{
  "n_kv_head": 1,
  "head_dim": 128,
  "vocab_size": 16384,
  "qk_norm": true,
  "bias": "none",
  "init_std_up": 0.022,
  "init_std_down": 0.00476,
  "decay_shape": "sqrt",
  "batch_tokens": [65536, 131072, 262144],
  "seq_len": 256,
  "steps": 4701
}
Each number is 500 + 50 x the weight over its row's rms, rounded and kept within 0 to 999. Layers, rows and columns count from 0. Numbers have three digits each. The size before them is the row's rms in percent of the matrix's.

# layer 3 attention output (transposed), 384x384, rms 0.13, rows 37-69,165-197,292-324, columns 240-287
099:549470508416471499502475517505589451536436555550478518495517501584591553488490522505502511480504501551558409547437505563450558483550477479435513
098:560528403491581508533499470488525487486514450432559519470468567472577518508470481422544479448491513498510549457507557536463468571490488415330498
095:444467425430482516502496566451467577649535487509454522518570482481470592555402593405508503435584473491409542603442495516475510549486502569553514
106:453464432439501536518400424491491537526499487430555466660465478514447505428505500542590497447495525486535542483512556549356426461454548472442484
100:432483541389533506459558405445506534447534534547468495501511448517604567554528508549560522524489514494470426550433650411407486397455483453462565
103:484487518466490486520476472478460433560539457538532454556564403497531416482412615590516455529502528504493411511474608554563401476520617390488476
094:470490546583477480505522503517406493494454503536447480509614488528511521515392518576518485476596535535500442490501484544433471477492530569521555
096:450557441657510511498461498537559462600489520466557493373519543481459458537535440543542539520421557475413567494507465507600455476493543400517414
111:483451508473567494495586513537546491485483492566496418529507580542471487461539546539429419603444514412546430530543502505530458455486485452568522
103:510600505502475446476562603536549487468600518478593402481467517476507480484498529491498500460505523498568572422443509459534471450421469470449463
102:456504442480484529441522493530557542525513580503514515519522527466532446473525486472538480412559562538506558414437567431493435563584444401546452
101:537495432543476445509519496571503508487607426485470500503480535547476442482589527471497523568541546417533579510515468499426535463466563482534515
097:552509441453563523451376565517496582488422480506528548541511542516479485426439458484411453484485534592531455518497484479508588560453573452516508
098:489368483476514523430463424456438514520541509501483539448463424558517438537489452453408447486487500497431418430551406479549580524467524534428584
103:501442612611463479459530544542514536523484468556432407602519534530533515428424441594425570449553474525493506482542452496467650461434414405517519
098:554448486411412471483508514549526564471568418514482563491488590578516388430377545459521534489534484537444521452489541534464513508464509412568420
095:564489493577555573480614463628546482489495474456530484495557484444458581478435486442460572518516514535522438584526587484374515498455472512490518
107:509517535498471501390445471572545557535570564496460470463558420478563548581515535517541586515498481489430503501596485473546552550471553502524405
109:523504554481586478412608548466502403511581422490498555459476519555530591540408574461475526491494547564433369463475516531498440567466482455485551
100:538544522454541447528548538511483480447484457471439498486511502463540565498498443539481531472441549472500463488461398586524538453553456445513543
106:601575497506430533503530459527511483523524564598424570489449483508492550534429528558607420513496486574500434504426529533521517502561540548482481
096:504505570549540513522549558542483514501505559495494471501397377448508441560485498538596437569452543527486537475462538490514450477549471478559485
101:449510534458471456445537537468527545509453556447486390462449558412493479507476498517466598439460547556494431492448534533406485433603537475507522
102:434537436534477494492573503499642504600520461442591541485543489557463486575612568465520535471529504524567507530590528468530545496544420501649398
103:461555521582556524427605448496526470521589542503457510534498519462586458600506550508509463585432497447476457466435496529433538523566470541396547
092:537598539450523415484485489401492411396578593551544452470425525491482515497458477586533483550486431468605715557557528473526584502466525521493474
097:607542457456439498537582552469467553431470490446481568520479497471564449523503408594430544497498407473487500428579476546450586451520577540552500
102:557582500421525627482476529494515577435543469560481546550442552561572454534533545531394553470538414511458434528557490453476534428495424509476482
106:473494370512450529527474446435487511502479494451463412509433455517476496469632478558519490508447530491454494395453436519501495622507492486562532
104:471578526460456432500536419512490384527525497466412542556488478414416502495546525509500459505542516467502511510454537520478471505567481500568516
102:488459482477568504545489569552462457497531489471489534522703559501558502503544581526510578556478481527533503473527477455544492438577414557540498
100:547521518564519511466532421466539461468421534488500454469489504448455458462518509558422535410489475489489490502547480479483569478602560408520452
098:490451529468532555530436429495477456470551597500356539527449535493547380504551479565568453549523582500482560402498460492444516568568456468493533
095:619503451490539494490490532524447543458493494535478500453517519446423467446433545597472498488547433483428436519483592476512488422502536493528483
094:438534527495495392490503519509493561518607478520413469383580553460503588384545447472536523567468547464492546493494519493448412491464483480471572
097:484509412445480445447478471443514420468439511458516525539377456498471509503531563525558507342495476411414481596481519457466544417532526486437552
094:514535495591531535569517621534486531408550521584522454499504549481445517459434529475586508428468499460571573545515513491547528478561412480513401
093:481499495490430481419546574544536533502489414530575490450519510469529577478480455559531414473480459490568484501512468463456495628475503460510474
092:537554441433518480539441553469475526672526522468422549526436513525465487449551480483502515489488519541524415494404482483465428501444437467511569
090:580545462515478465603447541491515602547532444468450531518500636435444486542547481466536429486463500463400538476532541526489472492544506510401476
092:542554550509583433469582658484453600369536534550519554525431516534559507459627538552495555515570506542541430509537535490566518473434445587457495
090:394479511492482507369668444430491508505469545546503417482472574485611501534681486441451516477419522598393475519494545572517622518507547514543512
092:566503465410533480466468525471488486451500546472471574478390633505454388639513504488608463510475484503517403583573501517535497461481550515526474
098:495525578574491531526551534581501458403541470554438394481546479490493469465498554540562488485475477453534461494447505474568563523477512589536469
088:556503601454487574646538485459467438444521496503480436466567466474503479433605504449551408453575488504560464477544546495522453478562554528477458
090:473552535466524572573552550505518550498469492387580593517453509512524395400498541497507447506570521440610508412519565514492585545553465436481540
087:451506579481442465540387454475495461482550577611586515523519474592447525415506563560546505534459522507510465564514482505474556462489456549460516
087:509557447499498513432486457525447431619473507454534493545463437476500515494451567520479445493500496483490528530516454497459503489525504480467628
095:530472505468558576454525514468419463474486407409461519469411515471475497388538535517364520545477548502515426481467525320461429537450460526458584
097:485512526427547524483535430444514422462567431530527528511578561488527539376512572513537463499500500440604491524498429551507526545500528592535609
084:512582505457520506483503545481487536505403414473572489465563619494533467615487481482604504526521485637578567471443443535419473463571552426538461
086:515501407507471508522483502427411554607538477444535520527568491470480477500554567475459509541513494554516574542537501534478543486488490492539491
096:522460464566468566592450512515496470511470590500466599466376453455459433426454567628666514482445479454421554470499605509536564570538607482575503
095:414526443364559479414449468500513493501495529493452462524489501454590478543469479456559517551415492520606517506465491444496470549498470512560569
089:493512454607446482462463499399452516579562525469486502433413496544520497522566523470454515537477498500483513541462492535461424565505463531521441
090:409470450492473437354533477529499525570420441463504454502533573463498542485525495558434487429520471508488496515483550411526417461505458505532510
095:540575527487529507493499545548433485483471450507562475509623493485496463465562506480559584523509496551535552467493463439439487440476441478565417
094:498563470468518535595493473450456554513594510475487518515565593558531547447417503383536528443465590421496529559515498561487468454603542573506510
093:574400557521417508485564441482575499436498515533503560533479480550502483509543547496490567452488512444497471452485428450501524554468498478464521
092:575389519439520506461298510540517493510502537521435526558437464514482443480558491482391545535452499519438578503449476464387510414528527436482505
092:477499429536493543518395621559598474541520441446620451543517487516527508532490495506486483473549529519570518482541441413445544466511458471351509
097:555500470462488473493548517622448542462510494466498485554508570533507498504566530580394486526493544537463511464493472420486593448486486488498526
095:512453604562488446472460510547561518386549497475543509551459358467468505448561530570475513446491495524482562458568532477544512562485488448438435
093:441485511512481486340453523496513540565473513451575464483457487542500420582472511461455475528476557495521463552550583639596415508506522467512464
097:500559506434535481481497504478387568368460476457461387539425458581478512467582489519471527561488560634577499530465506431387424401518483445525520
100:434515527577481460496539536438520523549510461496478510454567487516393479524360485465475482463555456453560480531528535551551481445417473450427594
103:463536499481467606597366512464411451482595578547465471478552519596541581494600523591545437446485512624505417498568610514545522497453485561503521
106:478494506465467498467512477526566564499513396419501432476493470478426450535494452436485474514500521504443572505504565464508578502497522501541560
108:480414522531452492543490511490409497535483493587494488570521450519425468457543533538457549492584606536502461507581426512491540560502478608573474
102:617513550493553519591568514580581517445425513520560439523443568547545387407587437567481546535504529477584474474491481478529454555449481384504489
104:556590490541534428466504522465604455476473527514544597291509472476539422483533479478443533492476506573452459556506442478534534440519505573543536
100:488471414594569539487591522547509389487537458521409536507498458450491489431536490453474581525569474477475520504481410563525530510470476551516582
106:446500522519480550456507537472574553462471535528555575504451579481540550596516450489526560422526451539464539564576461404541623534573476574523613
110:478461506503527512461513414467565493450460460433486452486458528519433401361516481543482492548461507445565538496465500512575493560496494424406503
115:421528497459465505512554415519513507503499513456486408546518515541494512484568548414517383435543467529439583498505530477398469570557597461543596
097:584512522505421487515388475491537528486541436518547610493472417486439524488513476529552484464562528556544547523490519545497464486431465496446509
108:433488522486501455494516437546480520546450528475488512506584368601551590440455525520478515454580533548441455501469497485486507480490461491539551
109:512456587555495480537440457515546539561476452469513482490512559515415540517477570531473546547521516446509442591507418589466541489489512465513579
107:472525447444551452440468532525512585488406435532612443560535444492481577513518520530588510487467415461473536519498527476574532525551468500566482
104:577471512482398487490526431499473472484567473584461474397556533504456511497465384501429477494594511458511449527495541473444473516549410509574451
103:503479470528483430516554565520552577479551402431442500507572550477522481496467579414530592483535504519561529497474528474461396484543477512552500
120:429544501423509525512510487503522479424494449444524538456507422450565570525636518411516494589458483457579499508523561493537465581592538578561555
101:512537506587556483566440531464485502615505584587442508506445435486568569547548526555518442503429507498547496484528392526513512392471595420451538
108:443575512447448417601435585394463527540527568511540438504469530621413437519469516574542443437489501487438546496486503488583527517523523442537489
105:504504551517432566508563552423396455529569552539470530495443582521418444457564569460556445513490589541583471465440570542538528537468502588499541
107:494481471554504467548462586552513516478463503553504506468463439515458504487533440449530409472518612424592485554525371502568508451512538536436535
102:438521530531557474479566462539469555557529482526562503384410482430480448524563568437412434477549488580428535426542532435481460549497521459578411
102:468452508484438472443489598491511587511496519536519532559645552549481501471503504481456521491432473550509485443538432524515493405480500384589478
115:530471427479531508539477550587561482484481414470486542544456576480439502464535527431491545419594509463427477456551488445507478491509540512486496
104:499511458556533630648521565390463483429541514630501481522497481520543450506599499378474407544502476511517532477508423470574506436432494530438494
099:565482553513503486518592535472448515476527425604363520465441476482504436463478520517463437539426467473507466519481431531548420502609495522551436
106:496474508440367404521445464532519457512483471510519456417481435527535478459431479473456561513561489607429535522588527556559470532402441510544491
114:523491488563426562511532444516521529592408443453499523523499463432485552494562507490491484506478502529400464489552463492476483471466473580557533
105:401506575543600495456519483579579539466526501435534412525491487548470484458473589407476528508516571513537464553452598481556455503471517471538523
105:521444563476533489589588435500505461571428547482426456555532475477503479463492526388573449434463469397544561418454486513517512432521570542594415
103:504584568629542477475494561489510457480460477535525547541496502505491534449487482508496555516542433537485454537421513504549519518574527578463510
106:461498493462454532498522486424467561456454526505615493600427542566572511487366556504478499497509547496507549427473501475515554509500493536496467
113:517598435479482555497504503447576503485497533488526441520467513461404485532460480499512461441510475499395538520444487488439531553461546515553508
098:474455490572576461560529406479525491552507581469420593430538578593501539464458495527498537517498361409416590457471544542571552423440484539484524
# layer 3 attention value, 128x384, rms 0.138, rows 37-69, columns 240-287
101:526446560496457477384559460465523414495624480545511532581560451480457454445506473539451529470478496493537525493585654471567463478480480458512503
099:430435522514493470462442418518474492450523454506434512505561493541486498457359472429503506552515556449549471427443466536499586512481444509526472
098:484572566613499539540483418556468480499527501441550456546545535469446490490535452492547463434487458471554475433508489466438481433441457384534383
101:513617584510539483576560471513501544459557474470439509444514503537474499533476387492520429560467527545393613597478462493544460429469554638487475
102:507515568558471511465526567579484468552559459516435615455488497427550553557529497496448446497519549439573533499569485484471553455590477525521452
098:492468405487543473464428514478504563557429527567531555494440449519443456440541414497545495450630488463559479553454530560455489414498561594504549
100:517475476520480392468465484536502507475588497434486486398481524454411492471450586537508514487424600481555510349526441497519502495474562456590452
105:517559432509505434436476512466500611484537457579499484501485452506474593572485488501488514513456518534513519386558480467424533412499487536506397
095:436491553411462499479585577491517530476425453530519531542510455555487494572446601495505486543460436535477478573566487642459545463529543552562422
103:477405495583456482477531416476551554573519538581456623546374470453588498508490494506542440488480523391520466524440450561564413493433515505498550
104:508490580497468554587453537576507502531502453416394494612480534464450461518529515491447528557461520420503538486538514469539454487476469498569459
098:406524509502559534650510513401503453463441435494385397442460454554491424513494554416506422501545565476510576467452426468556506554580388444538478
100:509515520431448561532516499514537533443468555540532466449528484389511523487493477484594497454467490481466505580589588464489478428494445519570447
098:474554573468407428529405556460543487515467482546494559434494436512509532496542433465519497428506530499505540533501583529481487446457540500441400
102:514566441474481505515459561462499454507378495417508553439488561341533536463474513507517445494530503543459431487501571469488539526540477560449567
094:496411428448499544552493533446516512407538491462564479546486512529500477504521485572489461491538433457569501553460501458460437504573571628466559
097:435475536451472603440476546424559555466521501526511473513489506538426485510515509394536386538499580497594449520429518484492504572499463491482549
095:418568558491570555446459501508472561487454596505461462468578491516440557465538506562525565564457604525531603547537533521528538479539473454527547
100:577473479609511472463461535554475477506452555504483519481535453527503438454558519509511574470496550464499571590444524508545491486517435493492515
101:571523447440455488535463487522452539506486517550403538465534462518475463511536380514563486488459529515477548550444459473478485438580500423457462
098:539604504428531528533512473473489490397498526464426491500511591489645517491564510570516459508482470536534527447485512478528534566483410532558496
099:549483474494487457406500467548430478501386511570472561452484461476478431497449460444380458461634433500502558464482525439501528503493573566471485
095:448494506490477498494406495540494405417539524520466532573454481622545580561457466495599466426496554455477511478466563468451528426473414517556452
097:597556572504584515493422459459513476491523489561469409592476472517583477569452511580502445595514537592453584492490527508614500514513517414455485
103:579478469449558466434622467601498564580588584532590506501572552520546458473484556415575563502584511607490452504507492483589489538460476434410553
098:495563502465384637583509380483499487589440481481430540479520438536476478561509501478516567468529396485436559510452485482417491438451509567492501
098:349467500423514508451544470554614502546504476613584515469440541472497476460514467486567511528358503494492415605477488417390527561397477478537433
097:463492541443463461490550552480522515472446476477647550637521457504461480525393477373453563498488517455528545428533468395466468454459615500517554
103:444523432607447444464470561513552482522541432491482532512548405451555403452433385467436593554476571475451480576506566518541599484479484442589482
102:494495538527415506439520526513468425471464454514476436535500499392479553517476514551503510426477456458562425493526438510525525553497528524484468
102:496421538571536411502445576608520459612466526449536556578475480491487511525591504510529581507452421499560523574469443449506524533466550463487518
099:489516500503522427569482477574582602499436373519467459455516507496498502507443454500506602445476416493438486498543455463470567547402545436447530
102:506452534512503481519473444546468560517450477473474445526497547592469471447436573533412407477467537485579528592522426420544505516495544554504584